Weights of a small GPT-style language model, trained from scratch on English Wikipedia: 56.8M parameters.
Each number is 500 + 25 x the weight over its row's rms, rounded and kept within 0 to 999. Layers, rows and columns count from 0. Numbers have three digits each. The size before them is the row's rms in percent of the matrix's.

# o: layer 8 attention output (transposed), 512x512, rms 0.0662, rows 480-506, columns 0-255
# v: layer 8 attention value, 512x512, rms 0.0735, rows 481-507, columns 0-255
o480 100:470517499515467491511499454456494479550517502532480509513503500510489512472464485454488478493535481459468530492461508501502513517485527509528498529549484514520497483479491494506553474502486460520523483513509519519514484526496496504509475499488557519517502489565493514504486468516495492511527499469505475492470513538498519487518507470516458471552504522503546488493531476501505508538523483471475468500521503497498517512486496497526491453510525524496493544517518460458487496542523521453495493497488478510531499525511482495462528496486489494500457469504494502480522502492477518481490498498517492502535507500526524500520508474525493515526476451548511464480528471496497565476499507511462487531519552542500501549508526506529468489479452534523472544565522550519542470521501483
v481 100:494476462492459482502456500508473551537515491506500501526501515485542528525449476526512507504503481494470499461528485511492458499500483494509494496503520530437508515511518520473492501511519499547494549491498557460454476509479544530490480470497529518506483501523489483499534483539502464520501499488473526516527472505529491517450532485512524492521501532474549510474487465487500539519466533481492478516492488468489511474480515558477498469527482485471516525447492505519485497465524510491458537538481509514545434491507508514484487509453523491479491467494503530517483504466487506529498516454494520462523505482492515507500541483482486492512472495483457513495492474500521520471501458488501516517473514526477487523451484468472493499483479492486509492516540480474536498523530525
o481 102:496541486455513534501493499507525474534464493477505470537516506513495498530522464540445506484470504496531437467547485516487505498528493522479457473533500553463523540514474459492477500477526485486517497536507500519548508507516508470506485500522496485505480518495476499481504533520555459517490516528459504516497518466471490502491540529480504529511480476508522489509454543495447541498490512515547526513488543488467513516530518513481517495498519519484470505475527509469494486468502476493509510505500519472494503495458451510526493493455537459489509513499509506435472477476520538527490526547509522478494512530502461531484487467518494478509509487442497551514530525472535468536514469488510474496524510521457517501492485508508491519547470464465500538486507495485469483490535520
v482 093:450508503516496536496513505472495458486428497457473471442460480499479474502501519543499477502464518468531522500505527527453506500513503487506463516530484501508519516477480484531431521538498512534481557510496463498497510477507501502505531476473505519463511488509505500499504492515459517502519553471458501473509499471489495414564530496484482483485479467464535470497442488502487539526479514492524456515484480513505460462524485481481498467498524502474471467484484526473492524529481482561490521484538476494504495488573494497497476482528548467532484527503487490509474514507496513467531538544549485500501542517470466490494485512516497518504503508532488460532508468500463448557486489513543494467469482471511542494537508451524493480511485488490536516524458530521521531530502517
o482 095:481483533506492543494533507410511531507459514536435480489495548506508471502505463519494472515478533502527476493538490505526488478472526523495525545524510518507514471511533532459502480514500473542548530500448455486488512505478522496484486468453435474513506463561492486546513457499506505520469489487528532513516465488513458508499493499509547514484519501503496493506495528488501537473509570467474475514494484536526487470468455459511500503501475518506528509498527497495485508484477510499473510505503526509499502503490480506479528519490481534539492495522507503527555527530475486520519500470533501516514494501490510505475503496539475499505523514542481503489528464516496506465518538506494483522451524446502474481477461528501476451511526485524485512491499490549461488506488512
v483 103:476475495513499544468476508476527491510499488445496525543474479528504485465484472488469493480502506505489512528480538494486491544510504483482458496535443525449488489503479544493529517511518486554470480478446514515491444505500482494513456470464559510442501538538535544473470521484506490503528468479497484506495528519528484481481491549501460503474484475471487478484486508483471496501502471515519480510465491526479507509500489451471490505531484435518485493500485488512530495476485529531476514493549560518498522536497474504492520480520496516511470484506505464485528477521543463505491498531531518498522477525504468512548527567535567494490579475503490526502534478550505515519489509462462504521501499490508497519551487458494511491509490522448488485486484487505498514533449506
o483 101:520499528535491519472496511456525480527481510511480504514497515522505509468490503508499499512518499512503418551539539530484500507490482510449500540496505540479483495530549502485482541469493516512510509530470502485507504478483464512478549517518499457500523481508510506516483498489474515537520499502503500453541471512498516534491497484532494512485504554526486558514522486517521544446510508504507494485469525540556492502509510470532492481481498482500555508473499499488477497472496478496504509484496481481479470512435467492514483551507499495512513498516497468535551482507512498502498487534514508515537493500499520535480519497482510505505492493531486486484489478531526471523502484506535471483492479498487524587492518502492511468501532547442548512446504471495526518501515469
v484 099:487547519449504521474499475496493517497507507495525481485493497522479517471544490491492489493532535488464495524504490496533475519544479473506523522509511510465539530530502488467495515543522535484514511530523526480515511474543493524500546514512451496496515514490516519472494527486507475546525559492495490497478531500483480469507514524480536510501521534517455505485495473495523474486519533516469527479495544511544485517484472448531543541476533508514523494485512507498527488443488504497488495544520521505491492502518489497537492483505491491471503476520531563554491462545489442473506496546501484479471507507466463469485500472482482505558490511520509532489507532455461502508484469474508510508530504457513520509453499478532541484488540469536552481484531518461492474454517513
o484 104:509487523488484504516478500423519522519550507474532521486459455465544504436484511484516512510546519483511535504446489508510490501506549489500540511497517506483467448509498458516516498531487507507502483523514530533469468557474516514470480538499496524519504528515515518481511520480486492526468532470489509501490449532448510512518520499533489510473493508510526534467519477481477479518511470510457532491544476466486499503488485556479485475481537516499468541528522519513485467551508448465504500471508504495539510491466508546487537524500504477566442526498475524463504496501508499502456505521521512468541485468499472479478456482541512525494481457523485475494526508465516528466476502509507504486492546493513484492493488520495502527483509537497485523504523512456500495510471481
v485 109:499478500522476516515494488517480508483494498496471506466504511458525511503462484543511514495501496467515507463522500546480510486491497491498486532519464491493525488515488520514479526509506528546501538550521484489490471484468490493547498531449505494466473540500503472485506489576531461507495502539486509463524493483472510508490489473488481483519485478486529498482480508504482523566528510484490465485501505441527508440530507496470497517511500518535495473523503471450517490502520513545493571449499471482535495503530520493496521455537501460532489515523504512518513522471475507492525567504509525512529532523482505536456488529515518487502526502480544516511519475477479482472463450471527470495477515508521496490504452507547543515501471482485480491488526488477535521495530504
o485 111:495503532499536506446520470509508519483497487499487452494480512485554492495514494527460486461471564496488434490508489474488463498491473496506536499495475508500512520502486484484530477547457501507485483529463484507511529502486491505490464509485421487511497484512490477502498442473475492458522546460528520482511514490551471431488493505479532506514501528484472468518525520479502505480535548463494505489505503494509504472550496512486479567510499474477517490464552497483505498489477485491495513509482504473513477491522477487510517520479530509469481504491520537530511489478482487505504492499546493480492517486520506524488463463490446523520557498462498527548523530477481481490514505500494486514521474490489441521478530513480498505470502436535499496470489461529460462467479549
v486 110:508457443493482502495492468476533541497517510447501512500462485504538469458541456508421491484489485445518488503560463459488514485542527481560493491499557513451506508474498480490469502511516485511485459448483544507508525522523500497497490495518503531492456503487476490492448535514537510506486477452523532512505453514540483497463493516549506489502456514520469480548513486497466518509501527512447479518452538498490511486527523483497515534499468504476455550510510543495505490453459503489471520523524513471522504518503463546506510471463503456478516492545486542513490485473530500486475474504486558468488546507500457518483474476503520509496521487518500520526554534504566519453531495512496508489513477489467505503493485492477470507520530483470486503529510462524465505518490505
o486 109:453503467500457521481499533403481425482517527512510481509532499499484450525468494510503490522476470490500444520504585499459482502502498527472481486520515481491482454523569530505503543519510513525474510517457518506547485551493533487528520464534518492471530516512490507465507478496487487510502500491442484503519487550488493486530503479518520501478513488557488529525472465496489489508482508533478467460516498479490507503484480456518504457448497530503467484522508475487518499501519525524513503470519492474513507506460498499472468488485499489476511478489513500514457525502506562506502518555518513516498516534543479502486526491515511496496460493516497511489500478536498521536475471507500468451508508454505526530518507503508473514550520513486506539537458516474505520511513521
v487 092:489512478524478511515500501501495539482466520484493500494460521521503451520512485527482490489482540510561477520566476517447495521489523479512484478519532507490554535490506442474496499539482497506477492498473509501501496448498496480520485449498505477484460516484497509492469523549510499473519528477491563452441499487496509450471555479516514495496513500477521513491526527486537502521478509492461526546453510497487524459513537535488503487476490496487474494469495529471490508459479522518471517492522530471530497479510498490545508534500530495492507482546511509525452502447504501509486526495490470457507507471520466488515556519553531524541532496499531516467528511470503490490500501509518466476542474492472510528504516462498501490505482494453516541489516488481513547492516509
o487 097:504495512509473530503541494476482500486480475511466492522496545527447496513488483481439484536500442487518469509523546493502532482495480514547514538486519481472521520514533499506548506477493448510494501496468511519516469548518520503487496453482484477517509485528485494474449506533519456503512506462512512501477454504500504475541495439568529514488526489497511465482439499528511484521506485536517502501509521497489518471444518499506494461439529499505491487451516469468497489487490518474487470472537496468460491510459487490490518499446495510510485499516501520538483501524507504525514556475526512518513509547501470511516482476493503490492522493469504521556524486495524479503511514502507493467441479451548495465516492522501497465524519499545505533519495491523486472518521533
v488 093:522484521515476512489473506503497524494486503429511489514491459475445537440511490523482514459494499517551485477549513487482503532513476519527447482485462500481507530507482497491516414515503475506527511477557506482421505508493531480512496499495531491478506484488495494487526480501495521499478519524508503482490578508493484482522479507483462487489486497489526485520479497475488506508466518486538520542459511531504490566514515473491539499484495498482474503523499544536514514507463441509492489528483470498499448490464548505506456474500504507481536504519496514468529496531522518460458524510482466480511533563453506505555503521495509476463462503469496504528527485496511501507478520468487544518479488519487532498517474509516519488523467520489473504475477499534481459526534484
o488 096:508483492561496470512469513567491466491511522542487489571490508460484455501505466517483502502494502496476462500490464484482502443546465545494464520456502521481502518507525537451490501505525547503501537528488539540521524500524498497509499513473504491487513500486509535528498483503530466516518528509514499456485530546491506550506495549506491510479552494491478506548468560514510514508489462484464512476532463519573486484522502480487451498473458513513511510486500482495488461496504475499479525489503518497492509495430428464514513478518442527499509539543500490535487515478467471506526487507533501482517442536506511514482526521511546476504467533543499473480520534506511462484500500462507494515501528487475472477441545523500488518496515508456517482470495501488504473454517525
v489 090:462527484490498493482527461502534488470538499559519491470517484492527523525480488440489505490460469549481514495511483469513507473506494487482477527477472501502510499528479523483505535532467483483494477544510494511501516504474510511522513512487501551518496535506498525475514514478530492565529501545489494514507483508489497521468513518416502493524484482477520521534568535533531511508513503508528507490493539508448490518464481488536492495502496529515515508502548482519509482490487483511531515485460480472496464506476472499473511478525497478460502471577477499503490509472496462500517486473523498438480467514496507504488486480500507474513508526509559504509509503497487502505491473485534522504528538494521464497475429487532524526487470511506494550467556505449505490478471506
o489 091:495483444487526503494493436505502514488519498450526456508493458517483495503484524481485524474467526460484504465479556458549503522488523527433544487517513496545446461501490526544535468533461515496530477520523486490486486518499473520487500545540506492541511534460537543489468497474502506491495526490479510513476525486548519472541492525519493481503501484493483514472504483499483499533522485484515500488541499431487489494505524479459526491516514494492495505510499521499505501481518484515525477509519506455548489509535547440487471501514492499483485521485497507459484439510515523520528481531502495478486522531512509505504461481481531492506500489485493487499468495465476526549562492530460541503519495522516523492529513493489474508495485519524509507478507513498498477512471466
v490 104:499528472491474478472494468516509488545522506526507470517512467466517514491477517470538464464523496506469503503490492516524498500495489500453503452482519506530482519490508528476471457493491531412485516460478447479541498498474502464474518487543468490542513467498467511496489499462462497486456507505490475527483507471503498523502508513472503480520534532530493539487511501483522507470424495522527522516508489513492496517499511524490507469511506461496533489488532488508491495510495476499482484552481514471488467474493515524469486479460479469475503492462543552494491507550551513544491487514497517510485503469527511475535464489476450462509493518522494490458409493477486460519488460518504492543498506509487468494482542534447494518470533500525522500481468506494468451482487508
o490 107:497503526520485499524485533449513504506494500501514516483537457519465486493499515545523529490527499508507566449534526498522503500521522516440478458525528546504477473482458492488478479472521487483499520500544497468472462492474511462510511528523502504522483523479511503507491482492485512522466505552466503486521506523509497545488503498517468483480441476518484496435515545493523514504496492451505559510523479523504500525508531543461495445526535523532487498514487491499503484527475495507547470514526491517519523488478528511510513512509529521502488500513488474477482468520519514537506495493464512474485486517485464499512499499503557489479481501508524482461488501514539483507478466486524544509484517549540537446510510452474492544527468500493521492530485518505514499481516499
v491 101:472475470497511472486532495485528507490550492479515492458466486540494486490482507472507533530524444542500481515500481503523487510475532499518516486471535488538476483520499509565500514495484491520473487487516514551481506526529457490464485482528486480506521477471473503473489498444509510499516505461513501536501466483491476511496471516497532542493480458480487485510519507494469543485506452499493484505516440515491485530456489450491501525472530433487469518485503494522520538480526503508489515501499449497470554516467472498496510512493479505467497454466509507486492505511491474512439488478523494497483485507483482480520521528489491492469473501530497507491464458519523546541493480485487526516481535457531444475513512491525509509496524503523504499528511512504489500444491489
o491 102:526489489518480552508481487531471524479522481520505519520512497545452453510465513482501471524508493473496538502502520533492470499503493501433497536541486504492476479508532457464514516505494478532515511453509542469508485471472501512525501504515543498499484512497497470505451538493499512486492519539496488505516535510503499482475493497562449523503493549497487544519526462524480485479525421549513474483495531487503493528466480507512494497517540504509514491525485495493508507516494481508530495481487476524488489498512539490505484522525532490515508519456519491479529456518507545484537507533490501510536539538488497503521518494490528549518463467537527494464505455520475556511501475526507487477519494517486485533544480463518471488489475523498517499481532510478523501530476472
v492 098:466524510490493480489504488487532454491496504535505478476526457451525488525484517465521504515506517504497476537486503520540503492501483498526479485465444531512485506497447522495557499511495497472508511520494461522538471504485498512491542487476472505542505519485510515508507460511510535493504508536500517521502490556505526549468481502433476488527560461477499534509474516532563512471528487545500488498453500493505496503496486501524501464493487520533534470503540465499495528521489526535526477488478490497513477540519544500489446491536503501536548510535517504492539518485534520491500518483519495510464485470521533441475496529508503507536538562502511493460459525496468474528472485504481527527527524538514519463491469513486520511458493498487502524476479502478461474499506518
o492 102:490532494539533521465492470510482521514476497493476488461469468521497553411521494496501494514501542475464452486476503497484510488460489493434502490507512543518480479520462505513546492537505514489502522508520481517443518506472513539459481524505479541541532514501523490482458449504453544514493470538517508461474520490546530534493507524475480440513472474481480492473540523494544505511493490432503518483522490490508507509491509508491504447493512472497521520487550462510497492499483488482531503485478501450517455501484541487495516546521486531494472493484512515478520457530479536489446463460522498452470479518493519538522461461523498505519552492497489464525459491494513510474491476524545518501478543502507493475489502456474469502462471509538504483498496492505495496512477522
v493 103:465512496492516459493525508493495496471528497508535478474479474545567502502520506513457484498474509486522473483531491486487475469482487509506525508493538487462502526440531453515468507510483487507457447516460496494508551504513530518511509476493488507511464465503487489514523508534479520486534505449504543483500481516483536504459516492538490521519482503479570536524494490506466498556490524504494507509482526489454493527511500494553427505461478523473526480477495524525503466474459504516465514492513472493530451467571479500440501527487444513520522483495505482519488469465515476466512482476480496459491546517507443481490474450488501499501526499482533527494480496445504486467496493499549508476549483524472456496517475525549504509508491552480519489506520504477469473489488520
o493 110:483475466467483557508495439454446492468451500492475454482511496523472495560494496482509468488496447506521452499516495487519472527504506494514508467537532482517484486499515504552500508520522493498476504499509502525510508516520527520528486496502470511494505490487525509481496496506478483464492498509500510503501466492514459492498502468512529499517511499536474505477490449502510489542522509520504445480472503515505498480464470458496499518495482544488480478499477511476506530491488521518492455430529499488493479482510521498489520468463470504476522489519466538513461480483482555500490519523535534527525469531497471481513485484472483467516525500473541537462509499475474499560505485474517508468494552452548504470504472470515525515555531516526506517515495507478460470522488477
v494 095:490479444496492488516504465517543518526492494512501514462527514478512514513519500442513497443476499523495475498492477469466511510525473449522520505561487546502464514477457450444512461482543508451508514494506530493502480514479498531467495519521464546488500524496523492500491500567487503541497501520524496525503481547537501499473522422458547499477503516537541505531515544546502530474509503472457504518484513507517513552503469489487476507474510484485550532491476477497512541483468507502524510522465502482521493522485508528535465499513487457493548481517536518559492494527515505460486505492521516485473490525486561495522483485489459525550479460464478529471488515492534506519518540487513516486498470535516493499496483498466529529514476502524523512514518529490488443514479528
o494 096:483511488477465531487493471526480498524513518531543564502501478489482503477487494468507483480540542515476495470499540509464498488487521528506507513552500524546481485560523489495564466525498514466554526521524453531457490499509491512514510465472508504505521527533501484483531469508515512507503497530537503525467521472546528518531530460485479456495509515515511525482507526477520562523474500484509495496527516451491513534499470541487458516492550501506496507447545481471485484498521480499508527512468482459565519522451479516513501499495514544516507469491501525483430485497508535526482492492520549465514479532487473522496503452547530478509491504512474506477485542475514516523516494481472509518545530518522494505507468508495495518489475546563481492492524507503476466499505504
v495 098:520549525537521493507452512505526483526497469505476501465528469470478455501474521490555499500495508513467475473466504503515520539471501582530502461520501498498515480485493511483539490490484505480522576539511498518478475498509505517471502509534527469538508537524502481515502469471486541511490541487522484491457473472518585486503488519506518479489508494483485515467489534500499497477487478525543523508508489526484487483532551529472503483490491497501518501486450465505526558518447484498506424470505529487538494490470537477498536498540539500499508531489514475511498500542511556504468513467512465459477501500525483501517506502495531477503481516467494435459424537515472494529491535491515507523516495534488522525498515487495470479458505504535495454489443501514528477534482473
o495 101:499526496501511498533475512492534519506469479531478498488500485481501545482492457472518529530490461507472546506515494510530491484467508497526475480475498502511501475490510525499538485441485460461521503480537512506524461501516527511461483502486517516497542502496493495535522490540524504508513507486499483485519488517512504507497497507468479461503531472482513489486492507491544515487514454515530520488495505517518526517471512487507482491524466499555524522482495484513488480512454524437516487528497488502510526451498494508503497511486513517526496460505478467519495532514549509495454482470485486520479539452490494533481477523518520536489486526492499499457540468497516522495467494480531562487488526525530511419477542438511485508474465499465469488480503501512510469508533495
v496 102:473538472555520478539507525496536453515526491523507510484516493476480533527490513482484487554506497551463489484457481483529519530516498535479515465472496436517510507520523532483501520488503494516537498523472521516535491488541556538504516507515487483516512496509450528488512470502489522476482476468462518499510521473502510560464497521476509524514515510499493531446515512503526485415510534490504521496499512517465513516469479514522487530482488481537521546444515474500501487479515530474478449481469501513461534491478503457514486502472528492495509517486511512513488455459517505530485481474533489515509489438534489511489489517455560519515463527499535513451479502521479501494468498493540500518514491503492548528479530488497486470459474528517526543496510473513492494510518492
o496 104:555532438480523505489475493496548511484489457481509476473484439506500541481536499503443470505526486452476498503530489492493537494532539507494458496491510488471508474493453464499496491474493517488510496495535494479484513521496495516473523503515528519517527516486505521465453540522466522484446480511478498501508458503520531496527500502518483482501492477461502445427538507522527522516510497506555517546495499509510487473503510518485495522483509473499478520486518500469505465543470519512539465524489476538501501478497537512491543486534493495474516469486526452467491484477500544483435483535464516516507495473491511450507487486456498504534516491430495496547523481509499493494473489484552529501525512552501530514472523447502523508432525523513508490555492528495527513535522511
v497 101:494490491508471505487511500490483484466466537462486450531531482493533493461539523528568451492483507468465519497510523501482507526533494485497492524491521467522478491553507472477503515530477522488505478526520501476541498498502459500466514498500472517504516553485487548470470534494517472518472555501501512461530498478459482458520494494491480483452520498560507539516522473515521542486510496509481530482471507505532483451528516483487520502482502491468517501508527481461523499466491474501517503513501493461499462481537474462464472483498537484455502532523505514544473481528484498488483483521461453494478486486479502471455481457498540483514488548511497490492484532497474509484476461497497501476482504502532525528451488423493532509507488463482538486484517515479495504508486536
o497 100:503503530514521547514513528381535524532531509477448526485568496492487480504498518517505490532501525496538557478489485541533530543528530511501504510498502548523438496512510477470497500479495502510492498532514496505508499532468536468488474516519497523504522495529529492505526521507557501529485527502484509519483498505511513472522549486535532505485476522496482485495456500474471460512515513487476516474507471472497508476470514528503496449484486490490480517501494509489509504500491479485501512505512477481552538502457490478447528529501493486526460482486481509456516464493530455542485497510492528488468482514503493534486476501567516514469509494503477517505534479499541511477497505484487496476457526513469504482554460518495494509515513491494443505545512540505497513481513501
v498 091:481513457502492527530452511496481511469494506504496479493498461493507516510498536472478504505492548497517499550496491494542505502535496488490471494458482500490577510467504485432472470523502475465510477496513507490506527497489519492505521502488474514491512477508483507479501488512477513487513522526509472473486518512521491542481541541508507486504506560536497520498506441512529471496468493478476531513522498509518486491479482486460510494515463529502491505480509544479499506510492544511470509507479521493505498489517517484505466484491510499472542514517508504538482441484522477562475472440513444465483483487496510495495507474455490482508540472498547559511505515529466442531495508508550533495506460495510537520503490451456508454484495517501487591468514551519544497490529495
o498 091:534515469499504494546528511442472471466459510525482520501473474476470536512496492478461470505517458478508503505494533510519483508516517491562488491532535491498515493528501500504503493494493505483515485504506523510519484527511481536489513489462525486524497494484489506487502528486460463531458471485517504538511471539480552455541502490483499489488528467500488463498491517491499457582468512492510535514507484529561467484494511503444543474462473506452456455506479513508518460534466491497514473461457510475503493485459506484514468454472472534505499532521512482499482519484476542504480532469486532508495497495505487423487482480468505494504472483477474501481503525495539499472508514519504469454493475505514511483459532469493540509465503462511513537557565515515498485526526504
v499 096:469474498496484501510522500505497495537478476491492503512444490506514513480501497524476464513537498492493491515525496511521510510497503518515496479519463504501512510472469517491496482489518469483488482485543472476506493476475501486487525447484465499481460455497467494524509543519456483485476469481471531504537515513458498506493515477512434496479508512558486516510491528545474497495498528478484508478499519472470506450535494511531514474497526483502458520521530574532521500496483479497454511490491528535502450486481485518540460541461479550479530524495479537514514493517475508448489539522498508520505514459467486459505480521528468510478510490526515504518517446503505508502495470516480477493479466481470567543522503496490506501508477515484504518503469522480515523513482491
o499 098:449477525530480493513554511462512472489504519516514506492514481531496477513534523545500439522474474503513441507543487506517523506549474550505497511465521470457516476509554487492485482502507567520515512532514498497512533530506528469545550501538485514527505507526515500496504524510492480505510502525499506468524536500494471507505467487512569492468463513526460493475513529485510481477520509493512506493534449519525500496493499502518464550454521510489492495527565478468479487513445529540497502491519513488484521522500492523500520511500516477524492526509509496494514457490465473505487507496520515523468438549467503482499500450456537536484511454518499525555462478494562497508501490495485475493482496482547507496499455517508503515504488502504506503512543460474492513477533519
v500 100:514526453492496517498509488467477555445489494457479453582488504462508468510516482532506458478516478435476515532523512507495512544524472504498528550497501532483488468496508457516485527515505487547449475483471524461462487518514513507552485503526512561447502512501587499464514489545503497514548544491467490481515510540487510497498521499485535484480479485446483493504546540522516509492490516512515492477496505454506511494512491487447535505541535520442461508517499531481500497519510518504470540500522480505492516464559465466536476522487490520530535503503519467500497506495496485509495478492491497541539501513499508485499517500493498501486489467494485525535494471491508508503496509480487503473529484482482502525482494476445496509514465500440480478515513499474549526488511507
o500 102:488528503512516517512493508429535468517479491503469524537531521506487519518483471482469502531476515512551478475496488493501532486484491513484496509521472525491516558490519491512526500487481478477504473537503483530538524491445463488518486495492506474475461527492491472507515495521571498486553507484563518484486535505512467514482529489501463513518460533532480511551493539517470458456477495495456544512507551511481541503524509521552527517520483511447546456454501531523499478467525459517495544494500529417482482550496449510481524494471504505479493526521467528488486449473491476508549520528479501499527470511490485488479487487540494501453502498480489508449497506497533485513522512459454437502520502500484516539522472495483534483532489462470490495505520484477525518509506490
v501 100:526503515532517474503479504499504503485520507484517509509481496519487507476532519527501484542542488491519492481528499504486510539474500490461445501498527491523506487495502500492457433511502534493505543466507529527495528504554574486466487482478530468482511487500474474497501458466496504444512493458517492418510507422502514522523515486558511492484505491540528469467499452499494477468437488546502512487485514520485523504500528525516471482451437485500482503500508526487512534502482478456469483498513503487468501497495500481462534527490495442522537509476527526482524476507548501512510500507459480528530525511496489511524534527498496532494550548516476495470467512455498480485541518512474481513523534553490499540494535522501460524494502487490494478502485509458488505523518520
o501 105:510491496502479504502504525512443482505516506472443492501499498487531474509493504518483509517526493505495469493550467474475481477531515505590475513424480449485523479494468517477459499491499482493502521481473510509502513515499509482507506504498478531484537498502516525505450527484541488500500498480477512514520528520469478539490523497500486490497546496518524483480487504489522520539524465507528489459478473518546476477492535508489525458498419513497482511489549469465493507471525524479518491488486513517487532489512514515526515493543474507474511494550504507507486498459484538500462544447491501497511485490505483493505476477498544521550487551462500504493489492529472464503430478483572528496490537464517533443475507485508514496499501506514536525534464511523501495487511493
v502 094:510489487454481520477517465491516475469485470476474454504458474501473508446529528504477461493513475471507472499507531475466520485541485499487484581527489491471478512515486493517462494522484503501478499482493484502486529507496487511507530498498526527495516504458560494493515515451520506482515535521483482507520532460498483460523487534467510480466498477513476466551476494525507506508496505565524522487471496482513475442511486424525534528504503483475516467533531535536540502480491460511524518464543502486440472479477464473517490478528491501474508482497521474482535485514485464456501487509493480492466527578485511511443452489508496491488537482497493502530511500506485502512485461489511487484476489482499511507495496458463524491538510504493491495481510528454476491522502551
o502 099:487502513526450462537533481469523498500548510504444502502515510468493470485479484497549448527506498500464478474451507502534500508511513500468505568495489499532474482548544506498498498543497528542530499551474522515491495499511507503514492538515546475513513490541549505502506503482541478544473564458527536498509505557473492500508512514514541507488526560529501535525473548500505462513533499494445488491512479524546505486487509482487525481455498543470490527509530496491513503479532494508493526483520492441533495484530506457504515504530499494477453559516535500483526484500493479526508522502472489508502472515540559516473499512513525488508515490546497521467484492477502517472505483510491470508484521456478517519502490486486484535505523521491502499484575508516520497522483479
v503 096:526512513443533505499474485486488459532482504522498499525519523495528451503498504548496478506487514509469504507488534497527517528520493533474540511504475494484519498493496530496489497466510530495465475510481446469504531434573496535507464511482484488467538491516494508497536492491537482510523513476440457505488499485479483504462522514478485512498490509451520482457513481509488532530466488514516464508452492502501503495491525540506481457493480523526538533527528474514464499490538497491478499477483516522538470507512495551489499558498486525499466507494527484527514528494531465466479492503487531519495511486521521478502507485496485508525534480517543516488485476478517485529467513513516466486525492520529505503487511488569438509502541534501497513536499517514541484500504500
o503 100:491489500459505518563517471486516540539439484493487501452480498528464499481475494545474542512498502495528514470519481460572488498522504504500478496490487511506480514492452480535466490477510493499488447475529480458474470498502470529487517509484504496506445499530483519518520521518518545515493472490502508513512513487493486515472490470515492510484477503460536503499477521503484503512513542519524527517482490468447480437507485509530523520545494499507517494486536546481499508474444497453468472500486506474534465523519512532506497506499519507538497536505483525473508544516505536483450491539470509496501492477455493510509494502481510500470515516448476485488470494469513499509481517517547565521480455492472523507522478503497472503548515519524532508453483486506458502511529450
v504 090:487501494472477523486469509514504548488483515466537494476512540509494509508515517452467473465490471480498510536498504526509510523560481464546459527535526554491485527501479451503475571536521512488491481515527531547566481506507493522527503509544521525490518527508544521500479535566502520517520543515551502452498473512548487480481549482478489508489472487506515532532495535534474477501492495500515522503454557493527507505488489516503471482437487487533494524532491508467510506492495494557496523453541521517496537488503468550483463531495516437545540450550499494523508486453534485521493466534536501503495514497488485475519504524510526534519512484512498542517500491497460470520508546469527489463499506476541449494526494515481531496518486510527481520471522524479478488471496510
o504 091:487492486501493539447504467516463478496511531547488512494466515504492473480485514480507490543548499528479461526520554519486467489480501491502503509527509494503502485538565497525554527491495528483487565534490453533479514532478522545539518478515468501491513503508513487509444517469475540503520513496508518521475447489475509493577553488521468455490460494546478519506537470499516541517496486501521472486508488484542500505485484474502498489463481559522532468458459489455539520480550452500530501471470510492509495478490453501491489530464449501520489510469492536539477477527484509519497502483521521496527508494486463509484494453571474511506493527572495471467479491479501482504495511478522475502504510465543499518539508515517511511517522545544513535522497488502457491488472470
v505 097:502468522497514493509491492517497455515482491520498500527486513498522495495523529507493509504523533546520494514455499475490493498491503502452521460515490456534450497487480460458547442457476531456511505502511481482544530517499483513463580519501494498518505457504490496524493484471493486441510449525479502462502493487510496545483532506507490488491487498511489483482545486492467471494489506527476499502516469506508499497477483492521509545476496543479495526549495518511460490495490468444545492494489508467514487450489499489510534506522469538433551499500514498461502454501473508489484483491457518485483494510484498485466477481518436506499551519461511534491522538505557512526508567521483497518545517516473541478503513538484473496497580486519456474514469489518501474498513484
o505 096:478492504506512469551517508519462516516489499487477505449529479513454490521510514477552537509497523508491593474470463477519505491518513516522493503506485525532479505497457518514474476512483490495514525455528488488500491505508525502472545526482535506525497499437484497494503524535484476523477483502523473493473522494536497511486476491473505474526507487464520509496485512494533459519486509516476503514490474522500478504480507516543534500496469494470470475506525503491516487505485503521498452490478464505526492522521587536509505490543501514506530485524506499477430504532501523458478525479468517537488482535510525491509536530442528489457476512504499484503457518503491537473453499511517539515479497481532491485486485485491495483510494463495497475508491480524549485511471502
v506 097:498467530487512531491470491501533487533508514522519505477519502489501543548529491548523534505492476519502478483518472478525494446521485475488503479489519480514495515461496511492546536503494465499505525527485540508560527514518524535539516520516501549464546589476495482530514500525532503483513522459473518500487501466516493508456496515511471512525485488495486494528505546477524553496544552521472510524482504499513498508452512468465491531524504488466523473452483484464506487547532504506534487488515497507498499476491513578507515506469471494540444470541469532499512494511468507544503474500493573443459501496518512506456494491514563528478466552560473506495518509505511500459498482451495509519486536469519510497487494503517504463484522470540512532494528488512514478487573554
o506 100:490506465512532533472511483506533488492579504532504508503505499479508478471513503494470507479542491484481502515479517530527500497495492499465492476543474456476508535502470527499520487509497523510505517488500508447488525536475503472487493505487524493465519522488481493508461516488467530495508484502498512536480489549444486499534531547494498523519470460496490489501525488567475531475501498511480526504480495503449475498511467479491482503501520506497516501505530485480526484546539476507518495519486478498521537466562501466482506511504521511452535475469505521530477546556522530497433508537504511501455503482552502499481501460493481504489471513578517479494479460494489538479479488526464535491455490483449461549519478505490499528464532540477537492501463523480451520565494509
v507 095:520458513498503492523489506500487511424497488499511509474522474482495513490481494542493505503528513487448507521511484483479510460553496533561453514464525521515536501528528517517526484511542550549504506492490559490496500479484529509546467486482474492456546528461499484487504517507515498505511538511524480514506503514528499485481463475538554545505510514490490495539489454508529526495544512497510478518508402454494496500507506510501485521494497454514505492496483492446500490465514505516480534504492481521530510516574533510467464531497513498492491503519542483514535510453491488482548529459481452531488487500493475561490498465473502454505498493468498436509532505499460499481528487495485515468471472498552498540479482446478523496513565496468516491508531482478471567503460514